{"intermediate_size": 832, "norm_eps": 1e-06, "positions": "rope", "rope_theta": 10000.0, "extras": ["capped logits"], "init": "normal", "init_std_o": 0.0258, "init_std_up": 0.0258, "init_std_down": 0.0, "learning_rate": 0.00429, "lr_mult_o": 0.938, "lr_head": 0.00895, "warmup_steps": 200, "batch_tokens": 131072}
Each number is 128 + 32 x the weight over its row's rms, rounded and kept within 0 to 255. Layers, rows and columns count from 0. Numbers have three digits each. The size before them is the row's rms in percent of the matrix's.

# q: layer 2 attention query, 320x320, rms 0.124, rows 0-14,32-45,64-77,96-109,128-141, columns 0-159
# k: layer 2 attention key, 64x320, rms 0.113, rows 0-13, columns 0-159
q0 068:131083135066150108166106146140062121166186105132094113142175120145180092139091146099160118132180189172132151147111102161141145078117154150139088149096086140108100099141097067145128146092196184097159112066185118122143121105161091104140158144084100164115101154134140134181094144128113107182157170113058151101157073161157126109120147151111105176181124088134141109086138101111090157103110151117157106106051113137128112120152171121177110191135092156125148140145120053093067128090122095
q32 077:110122097128101141118150110169121133114148100116157132150145118162059107104093165193151125123185187170150170116162145121155125101145086144084095113105166106136082148116118093160084151175142123132169133152130096044142151132149080161178127134164089162100138112125107158140144129131122129136206163093112127116108086074085141125116084151143096217099131084113149179139157171103088098109117115115148162104115160164080093164141063122112062149141146181132100136186137100064101103112229117
q64 094:132083103152119174132132155143106109136138123036091069119120141160139092135106147163048112128187149091131118148173184165169164115187136142185095162094121158150095191129130114183130119124070093157133099122102083078168128064120130094115119124111106109113114156098112096128134093110097116114135136118075060166142162156123088157117122120158102172133116093157097108097087114114116115152143117132136150080100125118095087131131158150185106108161123128172139174166126159102162117102122168
q96 084:121141158144115128099123131127101102120135135133062091112156112106132110130161215106152163134140160140195133098143146137120125096148144132160125083119139130063071124092131084139137150138122145077129154082125148162186142145108115093125118133123135114175114119127186100120148147075127083131155137180079129048118140140131139104153149110175115138097126116145144116110112198089109130142111185120139100098086128103141128110178202129148079100129119196143142167174128155080142091098177117
q128 072:132170134163112101089074173192116116189131121116113093169161140109070119062114127120130101143127137128108139102118130175093087131113143148127099131094118066084051124135132125156123106132114111111194121096145075109145186157141119111159134147206105141142129191108068115158110124126180176163199150138124067155156110107135143130106137137075127124162149163149128143062170168105130150102147164128146132126175059111063131138139148069166099161122179170134108160143162123108139144140162092
k0 057:125075127108151155136122095062129091109123111118117151107101115092174104084087155140124151095184111158117148151108116156123090126139150173102133129099139058124179126063126069107104102129114162068138143124055128106079150078169069107082162188163147204085153107147128125120153155093181153116119129130151127153069146108122096131074191114122082131130140126150159154173128138121152199182118094132102169123128108102142107089159130097159130202178149181100137155130130081136119120106143094
q1 086:131169127160133077151161101098149127013110166112078190124081104127123144102148098120106099125145120129083134118165110070171144179125084105124155142183172068118114120126145114143104138143167149130134168138094154097111102083101117156113116094179115117158168138127157108156144135141169116111139073143205129157127197094117149101153094113147185128096135235081094141199083106134140123168128129112157101156205148165125128081147120122118151100120150144148106117071149152117097143152117140
q33 073:114139132154136167156094107174156152156125172129137123163140126183116112118181144108065132130126148129161117163129090172172157107135179166131159120139125069113128062142111195114127146077136125125134127137095151082104128123145106126155109144144114096116142175204136153112103131178110079134080160098156118092183184116113061197124109143095175181145151198107126134113080079136075092090112142106090117133134151168158079084148192154073142110120093085138118113093101144091136126157085153
q65 105:125142133192096113100134091094123160135123095101122138147150052076097137123132116114114108150126085088113180189179141111122165176053132148096137111201128161153119122171117087090131082104107142151105188100178157059116147091133092098086148075185150185131163160151118079085161159146132121054126132091179139152127176117109095099182124129153200133134123139117166153113150140174173146117121143079107081101185106145110147090140100131166148145086087152112116150113108110162064188123116103
q97 085:098115121119048103120123167138115180110110169122146103149133122148154126070124096158121148134109100123121117144161078121126135127076093151151073134126133130140137113141123131129122130157169146201161157148164172144163125169146124096205095127170132046119178136101141097051127123071195104140125110097155153123123119140117128140193105129138117152164140179084202149159154092153099108105161095078081059160156122155087137092119070119129135045110163100140122136099194135145192144159140078
q129 088:136135198161083124104199094168155129059164144160104112163105098154136108118101146157118115092126117140123111123156156142179163081098139136143089136157185131103162145098129068123100093125154115152119059130149140133150184081115095103103124136151202166142127095105121126149114108130125116131113065126065129080139111119153169109168039143147133144116093121114144164147147094139125089129112100139191128155137165195068106111139121134072172080103144113100139122115112113117114132146089065
k1 062:120139144130144155149133148135092126110169102110151130139127086110157185198132059153097125137110174136152059096103141080168117124172114114191159089070186097123165095132125125119131212126120161145126103170125074175131153154104135155112093101184128099089103147132131148204109100115075119192140142215156117116103136099150183080173119180083096164095134126176144112151168095144130095184097116124196156127091070055104116165079103130099109149130098081151151110224109136162114163195135101
q2 091:130143113135073130094077154124153120178138116137089088132071149062049133061137108135185141136038112124125113157103186131093129114181135143096179152155135157140113089131080125119136151112074101141096119164111224130125138119072118148164159146128132163151126048109120167133122205115081088104136122132091091161137104081163132093164088133122081146109123064109088161115162073135160167124084131150160125150089191117204136118147114160141153121145095194102130119153084182168099149106125114
q34 073:059161102124114121121148108127133123157130183164130115121152146086130184169148095097155055156060118141130139093170182111141073165100086139096133119121168181090111120100107132164123150166114161165087119107132150134092203149066153094124176112152123072141147144132121137145137140160098116110164028118103139083070131077191162140124184147140096189088133104114090135137150158177084132059122152142159078068076139109125119097166135156105149139129171140150130151132143133168120103138097096
q66 109:152119122165129162075187097145117126188131151170112109133133119116067147057158132123163118068085126177136122119079133100152113177139121137139065100162108102067094083115058153153181105107116159102141098149060129149117071112110077113136131116186128134172118072112124136115109155121125115147113102167139136129129134113110128082148095128080095148094146090127142164114159185155125164115128104146127187095115103109146207117169145098152193040178123077116103145116167106143067129075106149
q98 090:145146113122107149127078105126155085175141122125099122070114093149210117133144138117127140129137103088085176154180109121167130125127154123141092105121190153100072142098074169131121121172127154067122159191187108136120131152083114145068110131076098160099116095130155149157132134120184112094165145106161142149057169108153162120103153147203093147145166147102081099127162122150071223099145118140147107149134112070154130144179123127173167134115096211119133167145124186139115133109168144
q130 077:078113140131153117112136162106098080144157171148157136121128114162127132136125157078092107142105202162146155146138063135143130091170155095099114205125169121153108119159173122137130106155137088110102152118122158158094158131121106138114136103175129109082140135170184142150119213189153117020145168128154158155127137106173154118142147173056121156118131101142146110096165160159173143099146091133116193158167169101154160091092111075124164088123156053152070165137084131166111174098106108
k2 078:127113091095115086120134119117107115135095132140142167137133113155142156161123153098104104104147089166171123103126136128150212090115098110098208119121099133119131126139191096102101126115073099149093127124179096119168139158179120126124094108129124150132116145169152128151138163101133197131118132146166186105184050173131095162106162136149147087164144117121104131139167156109149154113143130131168055137140096172103063133125150115127123184114153157150187047094110167099094181147138080
q3 090:160166115175112129113059138136163147048091104128144149139166112084171138167085184173108192089157123125123101137057096147089127117107120106119146158084136089137052151079149146128099153093119154091153077083134171134131196099177123148084097151133120096121134128172104147122154118141135164160147125083153157164160117154117150178152132156098158106097107121218126078145128069133088057124111163110086098142147126131193048137169151135048113121134145093147123106168119091135182143180129126
q35 075:127126148148118156081122133138126149135150101116129142182119114130099101103126164126138174189112134156095134060117168134099158127062168131188172163124108138149168140082061108145098124125145198128118101133126134103144199171120138206108150096133165127163127109113119143077179105133158111113112131117119124129119110096136208128125172114157143081194113137151065172063096120078130123142141103171125114090147124155140146159204200132137119116156149103147118187088107088096130154130086111
q67 108:133117145153116106103157105124122138044147187115154150132145104152108110157183133152119147092119129134215136083118053155119048090143072067136070128153131107145154180134104135114134069113085086142091145124164155160127166171110090144088141128081146078140157134221080124091162136084158195086134132110151140141097177170111156094128063091141186103102133174165166120160153120128164048113129104167107072070126123126191143125137126076133099097117149120096117137140130047115091145149147124
q99 092:130131163123165141162166151134102138161105109101209148089152128133135142148140123135100126133109133157146130155125062147088115103177090124158129201113117118178045138101153185115104089116118165104134107102163128129085123174149153138134134191055121076160131154156106164141173137142160121100151107154128109106148141098088130141054156182147109129140102159121137120147154094084093084127147145107173110123127200154122137152169057184137090161121101096150115114109120107098130122181130146
q131 092:108096132168114143090113134137100156109136140115150174157179116159185107059066203157080149185159114130097155132117124128132143119162133152093124157125084094142062174145170109211117125135126156156146196150127131153130096187158141144148125126180139178159103073127102140124050145113113137157064159138130120112199118088076162146116140190096162093147079080158108150127144107151107120124116141169154074102077118103174134138119152102100058158112136106150140136105156107051123122200068138
k3 085:155144084074154172163133138111119072167128126091079072117084176103127095064106125079086139206100112055077131116097157138086171127125133115137104091122119141185168114074142168145142148115119121118150150093177127146106156177188124141180103110137143204116146124109113107110131141188163132115125118169148132079129095111163086134188169087113113081084115139118105165161096099192074196169115155098163134128151111157109100122086061148163140158097095174131115131086116115169162138147134159
q4 101:116133055127186099196115177106158148174137089112125159124114170124149162144143213149200146133155057189140104126175148098138089152135154149126158131129145127043135125162103165102118138095138152100145068093094178159086143113075158109142119110151153046084115187091119149177122151093097119164143123100080155116140121139126113172151062104134083128113110089131023125128153126136194163143109088121092145091155137131077129126144133134108150104077073094158126140210074133129123145122093129
q36 080:169163101148113061137123094121100127128099094144105091093115148152112100127113138121159124108118154135198182127110156130122194126109144139155158109136108088091166114072152094167087139179173161095107080132129116081078130104094130190205203119105125112125092143151202123126132179164081166167125131125111113143161100131120122069210086090145128119201128142151139142093166117094169093123120111154119124129190190084106115135114050116165098142149179130177147202104155114087136139132165134
q68 092:163152106104162151202115161081115126138105166202110088133127159144069139100092088071213133160152065098131160156113184094122113164139116191123128125102133135076120062154167125077168147141157121143099142144082097096145143088084168144145128113112095170158136169090137141130111119125086067152143153100129065148141144122101143114077167102153070184107126203083157103190069127082119123170108099106152166150123113105144170144135119152112182146098147124155139111114115231153159105134133105
q100 096:144126107122148113061155154097132114151096082214148141090114105134114150118158151034124113105124099157086158122140171109130137108223118143115148154160166140136121099100169129103156076102121117141098095066082119144098143123150195093144140110121073106176134163107156132113129139097114087155131085119062149125141119154110125144142054127119103146085153085121092078152136182089141116114091116106147123168112202136109126140112042109113122121137156110099116175181174186153114117130108139
q132 082:120121083122142135121124147141143142165138174147131102104128112150164174108074141107113050061116138148104165148145108129150080138140094190143150103082136111095104109149071098103128067120175084133142197185100101067117112137080123177163160034163097123107120129156125092127099153125107138137159147074112132197106114138180140152136063136123145165109127132119074114096212129119119152127133091127124138133103142090039177126110131082123156082132123140137112180132182106115141155095130178
k4 090:108086125156089089092054138162096138127113126107108153130126114125190126088163078178108168171091138117156078133124102146047115081095196164118145150144110136137109132133072138122109073112081072103100147099117085077145114121189129098168114164144171141146097192153136130173183110082145181135158103129131157113138108122151078121152207124149128095089156063097062202114127160148135156083121198121161135088162070109102125141153158121189131183104149139128127167165103125127086144091089111
q5 104:153123116146111149136107087079125108137137106161171155184146123118128150083127067121093128102153136071091102112083143134136146104174123130080108161197072115180135083085155133106146135070099122120151177172203148141136073146204078072064088124142136144175096080150122102138083198195117103121138146168143173198176156098112136082090143159159141139174158156117146131110177152144136113140176104137111150137149128151095061129123197113119075117144133150081132132130140108169140114122158144
q37 104:106090123097135160164113116094099151127152211127068161115135125123168129105150140158118121135094110118111145159166117178137104180078101106114065150065124184130122102095161189153087099094150141195125143193142106162110185138155146103082077113158103120150142132149113087156107084099152147107137164111162136102096151119122142122137151162100085194142141118124146101157103101173146098108154156125119119098152169093121101106084172149073079136125158097115118160152060028109119120121121109
q69 098:131185109105109122190146104128113118125121153072115156109127101119170089067061097117131206045115161110088112123140088123125144142216101179155148106108124183097105111115109090103140121137184113163177108168077094128147094056138114133142117154151076110096167112129154145160122162138158122159197148148106121101101144122111148175180145124110075160137119089112072175147139110095156117151140114145123144122113094165136171110161162114149116124121179189108101155082137096108094097107178122
q101 088:090141130112109177124184121162131122149156140130134126147129086136102150103169125148118119126126069061109170131084122119141120074101059091129161118170069144097128143135118097105148140139157068120105138148137103161142114108127114074072101125100070093088130134113121154148156147097157119123163148096149149088078156130123118094127123124141114120168136121116106121179125161134143124101128192077129127116105087134132111149162107109057112175160125182122100188083123129124156170126168119
q133 092:123146085131160167122238097046082132144205157135106154135093158134116157112134100116119147080131173137121125151114125126114135046142092096183141126082143078116095102137143164101140124114165068138073124117162139156164120129115085066101133179118097100115153134156130183120120172092137111100183136131177156122054177162144156081133146117180121104123137115106124134158067121148127066153137062101162163177138159151107106088125129074120146123124113112125148114123117104116085135158198155
k5 100:130110138112141075043057159106116142146121072143167118122091051144247109097127139146067103133111141126101123171111144114105090133116144156197157112150142102170149119133109077130111165120134151097083180111118109111111165144176089166204153141116196203086144190108079121092113167136103159165141072180136126115168123155115143163099117083126170136110151083146117141099108175119183175141143200139110158078128107143100131116133158119136116083132064141115186094148118184137109150165113160
q6 109:114106141174162114165114099132063118064162157134104115116156121160087181146137204145119089099133135107088073168115128136146118133117088148153158101177138139105159117126150148067141179096157120127187107162158162145117152139088145207100131100155138155176090140165120109181122145121096127160101110095192139146076185101141111132109106105130158124039156080116100136102091156148140151111154131161146099141134157110055170098110114160119165085105116093030118066136083149196113169168147223
q38 103:061119069158123154181093080136158130112100171148146114143130132122151148162054162176060153163140152181161189144160119098108103135088154116146141086137081161091112179112146078159157167145111173110141142154141135129089123144108133152135106078065110103095168138110118210114145203181067138176133132144119133116079146105131114135130143052145127143188119092122038161084151121155169132139115136166057104116134131116078147120224114116125178137211130137129132164133159166128135160109127170
q70 102:071098153137152160147081140151079080141097129185082083152111092140126187109129119112157091137115078108155128150110162109122135152166127095126139119144137170134083093138150142097154119123072135111159150142175140186155090127137156143201076125199093083133093139101094188088136138119075072102144177169139118126153080131120202126134161081136134125096145140126137091122077134152147196185026086109125074152128072132112097148100111117169134145091138110060139050131108104158158183065077164
q102 090:079100087155102120180073111151110152142132139120131166106088112133054091153173095180093149160122116142126102157112158135131060195155119139098188123104110163080115107111144082165142138087142140157181174169202119174096101128113067096125094095090078141130158105090139147095105143187191099154134118112123101223145160076152094201121115067141162119081155167162197112110157146121095064115148136151127145109171101074185157147145101166153145143104142137165161120133209132131152103152155144
q134 086:181124136160169178174141111113131097130185099082118114169131168151085159147114105096145107147154073186058081127125096083124137100128139167106089121151139156117146141075057130104158163164163114097111154188082141079048142128065157208060104121144138059109149128137143124111157117101105136129119107167102116149119155115155162063113143118160096193111152158090068194102140114142155098111126110121130228126175139080126139134144116200164170105151157132145172138150104145107094126126161156
k6 105:188118071041119202107140088051151190157173145120148091077158113138128053083146165128140164094120120168111140171109085160186121126116101131180078095081148123147181096120159122125101171133162178133112104149052074090156104141144097086129160151080128150123140113107082059138119077140139166138081113105110113083133161179127084128143172188107123102174110115088155149095177088128074172134128153108110106046077144139139150093146094092097104042134103194115107167135169135174070106168124078
q7 110:121144153143111101135118117154123153126079132110097154114140096073191116144087126125117166187159054118128116139106102170121133110119123102118148088140071109155142087177155116118101084165093156114070151081104159098091128161136085060149153127083182134170122146129124159058082052153109154102136066135103130094144162108101133113116185131138117136129177112132163118204072152149111168117076171126139089113168136107164140144150182149172075132146106160135102092111073047167156134135094180
q39 103:086118135136115108119152095139097096104112164129139185160174117108104130175131144129094133155142179076096109140157075170078153212111186168136149053182109121098135165087121078121043122135170141113181138113183105055138162191095136175099150113133100129188193130125126174178063169163160190131193085108107160211093145139156084139119121086107142119093131193111094155113127134100082151064105138155132110134121157119131133113132110149162062145117118119120120181153093092152109125170129172
q71 090:117097178127142132104165143199107114173129108126116121177149152087028103139052195095170110129197156110110120139078176084135165143110100138093104141076116106195157100101128112147117074141072158087160101105105097088167108097143083107118162132140143139086144141111059141118117148103161154066173139127151147158168129060112164070088114132130148122175151162153198123057147113104067148202128174116119123094113101111166142216133120134156133075111095140108053117098129111137164163167128155
q103 083:190129127117168179184134105150137092066182114104158164163139172133117154168144099133103145102155131070060065119147093160105123176104168072151087091178090172171190105144122136160090157131126099125145121119114124119113164166128066116202120119136115114115120140134142134163076117135158150149130128146117146190147186165147089111068167114102158169103135181152098154142086097119146132101094072134146110107168140115153086135141123114139098196117150135163148111156176122150127117134137138
q135 090:128113131123109215127113114152177106133110113140101136117075168167172166126179195059165123133154088082143166107121102101111151087127138117064129079152167105149123159129157139099141199143101100157130095134042130190090141122074161092133165172138146135142113139132102142097153143116197122054136098139131099162105158187087093124132149099154155110174118124125089127178081163053185085108130133116128145106052130125185107102128151145155161150130161081111130114157102135116118099156105187
k7 094:141147085114183104158153161097142129156095126136126123127130123212108139097179083131087120095106087145208186140121111173115155116116101136149052118144134139129125175135169152088133105117077098163135148102107137151068126188146171108121072143086066097165124148129163091180091122085095135148089176178083182111165103151099150143225089097124079100122099055111092105122098126140179136115163156205119137088136118107105086138142097155128163086120132150127143136111097136169117114107102168
q8 101:127164165123120128113125140121120127128129167098111130129072100139135125078112123138105130129206096137123179123148069103153109150183172091126071123109129115123090146080137088069107135154119126108137144095143142157139081139087172138125126042110083119136175120142135162158159117102155125129073126146120125038120131130116203134096180166134072186148129148099082090160154111118109114157084157137136166147133106117091102150139144125086084143173146128131130120157137057102107137111112068
q40 099:114169139138187134105123145181102166112149147146129139118096162116113108106100148157156139096096143100093093101121113089099117076137126095125178091100092081094204111153091149129151114137109084048089130068125127124091102167110217173183184143164074141115136113146119105151177104115098148158142153143175180146108172092108109109114089069152125106157173133082164093116102093101121139086098128116122093122157127067127031122165115230121128134115099091114133125128080102151100161144132082
q72 096:066093174088121073124069121117124132174126089082193113083103145040094166172075132140170115167163091071118117113172133159091140079149120107090119068115182155156175120137092148157149140123127154129050141144152082143148173109091166107155172088078130099108148107141152163077141127122121137174149136121154184113117148126102122142097153085171158157165135107109133158121142082162097120121079138096154127125116208082086105151147142140143120194097113179060121132111130132082092198123137130
q104 103:148140109129187146193148135077104138134096122142146143145158197094126113113101130133147131060129099191092170068119107165070145130142137151114118126087144161077106139111099089160107070120106125154118097048076154143149189102099111182142139167146093129176087130160145147080169110132148141145118169179142065120156052117129143127108123134147175191137137090118082173138074092157126135090090166117152170152103182129128101201105142168111174126155159074094062071112096154169171099112147126
q136 094:091089129175160151095089161094141153159115152201110104140074166130115168124197130116143129134118069098113165127101184094171155127080089156151103131101123186131082098109086174104124113126121133126119094118094113163163124192151123087139114083096092105097053098112127064136143102087071108150128134078129127115145093123111121151127147128123103128155170073168154096127148109048134133116119159106103135111053134142070102123146134211124084158104082119120094172176135215158095124129091102
k8 100:177098134126125142143108145082117134136120186036111162161131125133182108066177202161128125138176112122104112169127133115182143135090131150145135153110157101157157116139154116131113116144190126116175160162147145092105101087102119084098119152201173102055138190110172141182154103187156105171142113139185081188160144133103111167111167188123128054129108150152101127164106187074127183220140075196108128134113141125100129114124093060164136133134137120183136150119137085096109076139082162
q9 102:079112172090067113123107114107153156169117144136128128114163134150161143118126129108158082088118154150142086161105135064071116138141156185141094118122143117127172048136127091079150158111120167085128121101126071126150104109109126140134149145080078100135173105135174114155091140149037122185157139127128093110116108140106105123133121124127110129094075141102100096120093103117113112080171158156109141046115091131140178124152118126121138114153113104068156131139132108114061147107122076
q41 107:157098118142123078192122105126148126094104191105137146124094159141188113128111144143130137141125146079082163112143121114099121144064090130131142162168124123041155139103091115147117148143135162148179094145180122091149167136116126154084123119169109085109145177051067161116122104146150140149088093145138140176164139029106112144058171112093126070131146088161122109170150142112105105082092054143090069111120124084082103130145068153131188062148066138053198159081108147131134114131119060
q73 102:145135112231087123127164124126130159110099113185127151092110072114123152118167111145129097126158075119143132124162147079079113135096139122147123117087144147113072148176053152115143162154168155150154123138112138126152148112096159082124069111159102089171112094133217118091145134119097144144184116127180126111072184119141153163136120113125148106155118113108132165140128107133125129143123062081123115096147074131093124117144135092111148131128118132150081116113167154174123112170117082
q105 092:166102123090090103081103138069104092136128140162078137130213110130160097152100091186122093084139124138183149094166117150109106170105126143119134157171166128133162141168084144093071134139120142170140108150095142166149133069105090101110114172096133179140157142141083138089162134122189183118108153106113175089142095070081156090085073103119129137135122125113116166074126095149121139131145155140075141125058124167151150136120155168189177115154114056111149124108128156122146112067124109
q137 089:107100174174115137141128141154147155161156158154092089119176168169103072149247189140102114164095148150133092136120107128133126090159137135138157124089117168083075124171129091095124161128114139103122117142151068150136120128145104103161093122114134115121113142031134159119179109136150114155146101154117175113161174076139066154158121134059126138136124175128077123175166161121119107191110127216088126137137160133098089113117104150156099105128176154089120129133080107109128105083127111
k9 102:149164081062117147130128114125203167073177124111106117131143133107101155120134149189180172106161143077117093128093127115111132142140093165153078103106104136087139183153160111162192112083129107113133114132155126117124068105073150156102117096148162099141160132203118085149124123124149099154142170121141168116087182097144120134130186079153066123078080075072127101137064094150150149137150135152152184120196087061117119061088119115149134108137151158122125084165135095141145127059151087
q10 109:149118083084104149110124105126078122157121137119171174109176162151069135137063135111101128169183141126086137121156137166112097125119098131169209083160096116160150130134198102137123165129098094103190161146116137094106171149170105128154081096112117147136154076131150160117097130107136154130132122156120165149108119110100100122060172114135158134221098170132125120173133097106083102109176162183130088119084111098103138116141118170112095146143198145141117149134128131140121079157163179
q42 102:133086143151123136083160081137124102121148148157156153113147141140139121135136131146084116118183162114186136121132101114166121200152122188114132075128164111123085135156114129125183116137118113081115072112103093105107128087185163116111119152093136139155152085132089196099133120155129140177154169132108144124134103085155047139084135082118097177069093062093134125155124137151123161103131168101106104064093097171113100132189179119148091160132133130114101191149128134145111161225152074
q74 094:137090149109122106206153096165127130151105173095137168092142141167197182150090112099170103133093092131173123123074134132125161135153125130110156164109135149076123067159181142164094179090094132147125147114125113137137181102157105147125105080117071144128070150197133107078110097141061070123131196102102124170201135138118228208101137138094117110087077141079084141148133150114157194093121085166146138155148113116099167154134131126165129137149126175126146144168165103160237163111163184
q106 097:132111106091119048146132125181104134145103123135122160134136119155124104161134080136115112156155150074081097137035148097087114110078170125104170101110104104093092087125208128123145115122139127131150111128169111119137158103175169118125083163078101123171145176155104109102130165140150133148146195154061139137167127155106123181081117088065104092143075168106146121113125130111132148086155102133148073128135116052179129123176232126119105107139102117158164107162175137112137137117173133
q138 100:178123145118157152161130156127067122105138076222167147156184161151151166195146080115130153128161121110171103129152172144085103125086112166095127130148111115146127118121126120121122082121183038131117100172161090100139224083141101093133156138108109092146169131121131116098068036148125179148125149104110134094144101157149144093085122138127100183128107105169102121119131081133112094095118127116148145145105119117169145161149165147204133110137092161098074081178150214065149121076123137
k10 092:077145152144150109140096119073099135122112093081128108089049089076099155123133199063128092071121170143069174133130139142095173110125117066111104125093119114149150107106089161218157117136123158100146114067128100134126126112157141107165099095116074181131163084131138117138116136135149143073110123197198132156086139149155151083131117116140161150151132174112152101104122150120066104174093091173108089122158127166117084161122130066107099146141153104131114097126143147073107121108137159
q11 094:077143131166117125122083079160056203182134141122106079144145133145131132135115065088171171145108093109174152133075165092078150166146109140117089114153085102147118062164143144113162151095137175137113084092115077082142075135087148124152188100116155129119098143105137156156113116124136141120173135118093148081128149100092130140147116105135109104146133138147136080136066167103131146157123151092130182168115151193086163105098132113141132149135091166118125130104065121123129082108110109
q43 111:104143152107125156124058158144103147195102146140126136124128154116118132133100102149166113106108060115163129106101164146154138116061148156142138156090157124134118106135153180104101118115118148121131103164101117169159097086078171158141122129093105052164063136075132135074133083133108101081136165159080116102079118145151116103115101176173150115116129125221202102093137126191105078136096078118115169100177142116114125131167160083052142081106088165139110147173163114102144105135125146
q75 105:157130111093112167096134095085093152180087145131112099090148154183153126144156146140086071165120058101180080089108121144083098064121090119156136165092110173123094078090118109070129159185122151170163114088085159163078097140147162095104076139149101053118128123156128138089163117165083133126117124157097109129109068090139132150146121172136135048136119110074101111178137125105134057146119118131144104100098165114138125045192082095123128153148082085123133102145137166091148114145125177
q107 106:166134169125164118062096089130094162092116182124179098112135134125108167127146148156166120186120113119137154137145106092091072060133155167189092165126162128119143125132155130116100143067132167112121086157029124141010143156134120076130203128112137132155103163180150150073117126152136166054134142119101127078100148123084111164049094123116124153077161155083103136083120114091123054153151083122151117095118200131126172117114134068134138088054096112137115137089020083164126103120137017
q139 100:137138126128151129087168125062080143163140126088076128135088153085098162182175111099179079105122140123104113151127138193093091108106117077212085135119143140139144057178135152146100138173184151157130127119147133119114162147160128141134115116142132157120186134159173106142154119171100101142095070155103079119124134088112123196052103165156122121126105112102137077113125164153064113136167080152064162137179078151127102116105148091137078107146163106196108105174111109109133100113117139
k11 103:134151172102173046102125180156128103143153067146104144151111113133119132063099000089125161101163177147089141150134109165147101138110120081117095120168142088127113202135100083110120143104183141056112148151168169098144174156107105218152070134116120163101167160113104140100112129110121115118135147160149182171146153134144162052111090099097104129155150184150138074118134099147196160152122173121099119229129099142159121155142123158078088137075171159102137128124169156131053160192149155
q12 110:114105136183150109172118136060098118132164135129110132097073085105059169085108070118125119132143089139166110119140134184122141097109128141111113152255123091082133088092153155102102178174136114105162130162102163149074130144151178067178082138107122160199122102140090151163115109158121087109176141142110112144152119097098191107140129173157140112125121089149109075097095059155102057160093124123139171123112135055088125180146103137100132098065073163109164103146078130142162145127102135
q44 105:176131168120116188130076113097191178093149145052099161139106131112148080075106168099181060164092111127103149163113148125088172124141122178169079173101133129174140104111114146093127138118093165135105117154149097138130061148178121205172095100132132115125091145193085129120106120103123123165083103151111147141092104131075070147149161122112107155176156128111073135076137058149120120115159119121129082177129127104147068129073162098139166119062135145166166140162101084139125193139106139
q76 100:126094181139114154083069085124096119203177129062093137148108139125042150109142166114104218148141107165150109176102123144150178132155191130110107112116127106105124148085118146131118112147151095133201088147129115119152135149109157118166070145101119146126168135154068178176179128134123086054162154128052110111098077136077145115150117174125115143123156143122202158133173137198178132124118120116065097165163175065094058153107077121103105111103116151064131145106075107126155156159194068
q108 091:141092085148069142106098099102112132174179146112086078094147109131067143147120138103116164131097131143168098138133149097096121096178115112083148117121153141104095102192134140095134120154120110068158125117149156126147151089165093165128112160103165141101136108140171156059111154145101096111199087140063090136116168087112092196129131165112084160185132128166169105097092150200113083187154135130167102082120124132170155036093146122125129135131081097133133090156107166134115126132139096
q140 093:147211097083088145076109118148069177138176070126073138121201129127166153119113140164103096156044135144108125137077104114151104112152104147134074176160129125124106103142153135142131089132151158169189106152164155138158146093182122200158129151125114130130160105167104111120104152134068199123089140108102137084194074062153093053125137109118143109166140082123145101140141115138115108115099145147137132095077183124187143094162177125112159117167106112116094198123101124171108120114060131
k12 108:101130087117096090157187175121134114100095096179128132066097166172187130122097109149100096111088136112159132117120038143129131109131127146168138121089211113169158117129128052141109124140134168149120169136117094153108135112132135131141162150129165081097164129131175138126102139126140103173177123108140116111135127104210114149155140141156097115178081088124106160196132133110070149119136104148124118091126080142112193157095138113055107186102161117180095095154108123123107113092097199
q13 103:121146084144125162156112095135104096074165123155105123112110130083114084138094182136088136145178108085172155160164123192151130135089130104082115136102192190132136129114113184153157149133142121143068164124130075114144124102135065176083116140085092154115190171136166146153192114135138125031105204092142108079104198189093156108145151108196164100114135178109139097095092183094110141164132073157196134091050179152132140124080066165135118125135091039074064137098141174071105091149108140
q45 116:120127152125166152130173137118145132144154130096113097140128155131095121095126080096085102170168161136161156135158144124239048107102101151069105142117127138065154081065079167099103120112146114139138106079102136130169091154119079107137087107148097130126169117115153128126127112093064179153064126101134124098124164121181129111137162150126101152086162098123122108136112132089079141088151129056221173098063117161114162045131105151122112160102094078136121163085115112102207132184171075
q77 104:157109172128097207109111090177142189138124175136118141151110146049159129134139116139171186164077141160108093129149149090184101195173153136120130125101115138127146141138124146134168128140155112125084122038119174084165122099137219114148081102156131174123092158120176161165163096146110132109120085122093128077107155057146140098089132137093088136091117097186225127117150124172091080138181119163166131098123121116164079132131152135125039145138087104123122105066138164067162121064077067
q109 096:151097175097163147176077137106173128139131137104121096130070191105153138157176129179115089146042139135129122177119143166176162094110156142105097191170099111169118116148188144090116127112135100142101146123090180117119161123106098106058121079092115125106178130081121077123143149120112131032140127149189163108133138097133112167127132135122098161122115156075165114115102105127163095155144073142147141181079143101112139054144105158157114106117114114112112111150072091173141170074139139
q141 091:122146182133134101156067110175150166134136127148106102147114143077187135194128126115108135108062106099102049117119125069115151108061174088106121177091091153169099173139144097112089149109113127082153101149100161154121077132142133173103122168134175115131076183167141131080111148167112089140057123108176129147103131149067145150221105082154133099069139114125110118123101124160152106124169202157137127175092186090080103151112143087114137128138064146158096155096122120116143127143072151
k13 101:091124064110148107177112117074124100115156134174092141108152085122149142093110188130123124152147117066103171091130178109117112115113126180119143164163117119136077082075114189127155170111137149143131096184147156119158145104163138132071176185100163125119148079109185140188145084133103134106116167171142108092136086113165092139142107137168177094159182077053127137133150132069087125138140120133129098146117097141145152122139067156114087156075103167132140051102185139056147158134155187
q14 104:112090213100117142118144191168116076127154188167138138149105111117092114129151111151074146137171110083152130157098127062136153112131117141132127181132183100123058083143111116069183090202031083118074112132080126198097078205157187127171086089136102134122089184135158137106170160134168065131147067128163094104137095125175135143109156187140146205151150110106141161124121140141109124175131128128127157191106166099141129126137135139105157161131184101101117083141124101083122166159154088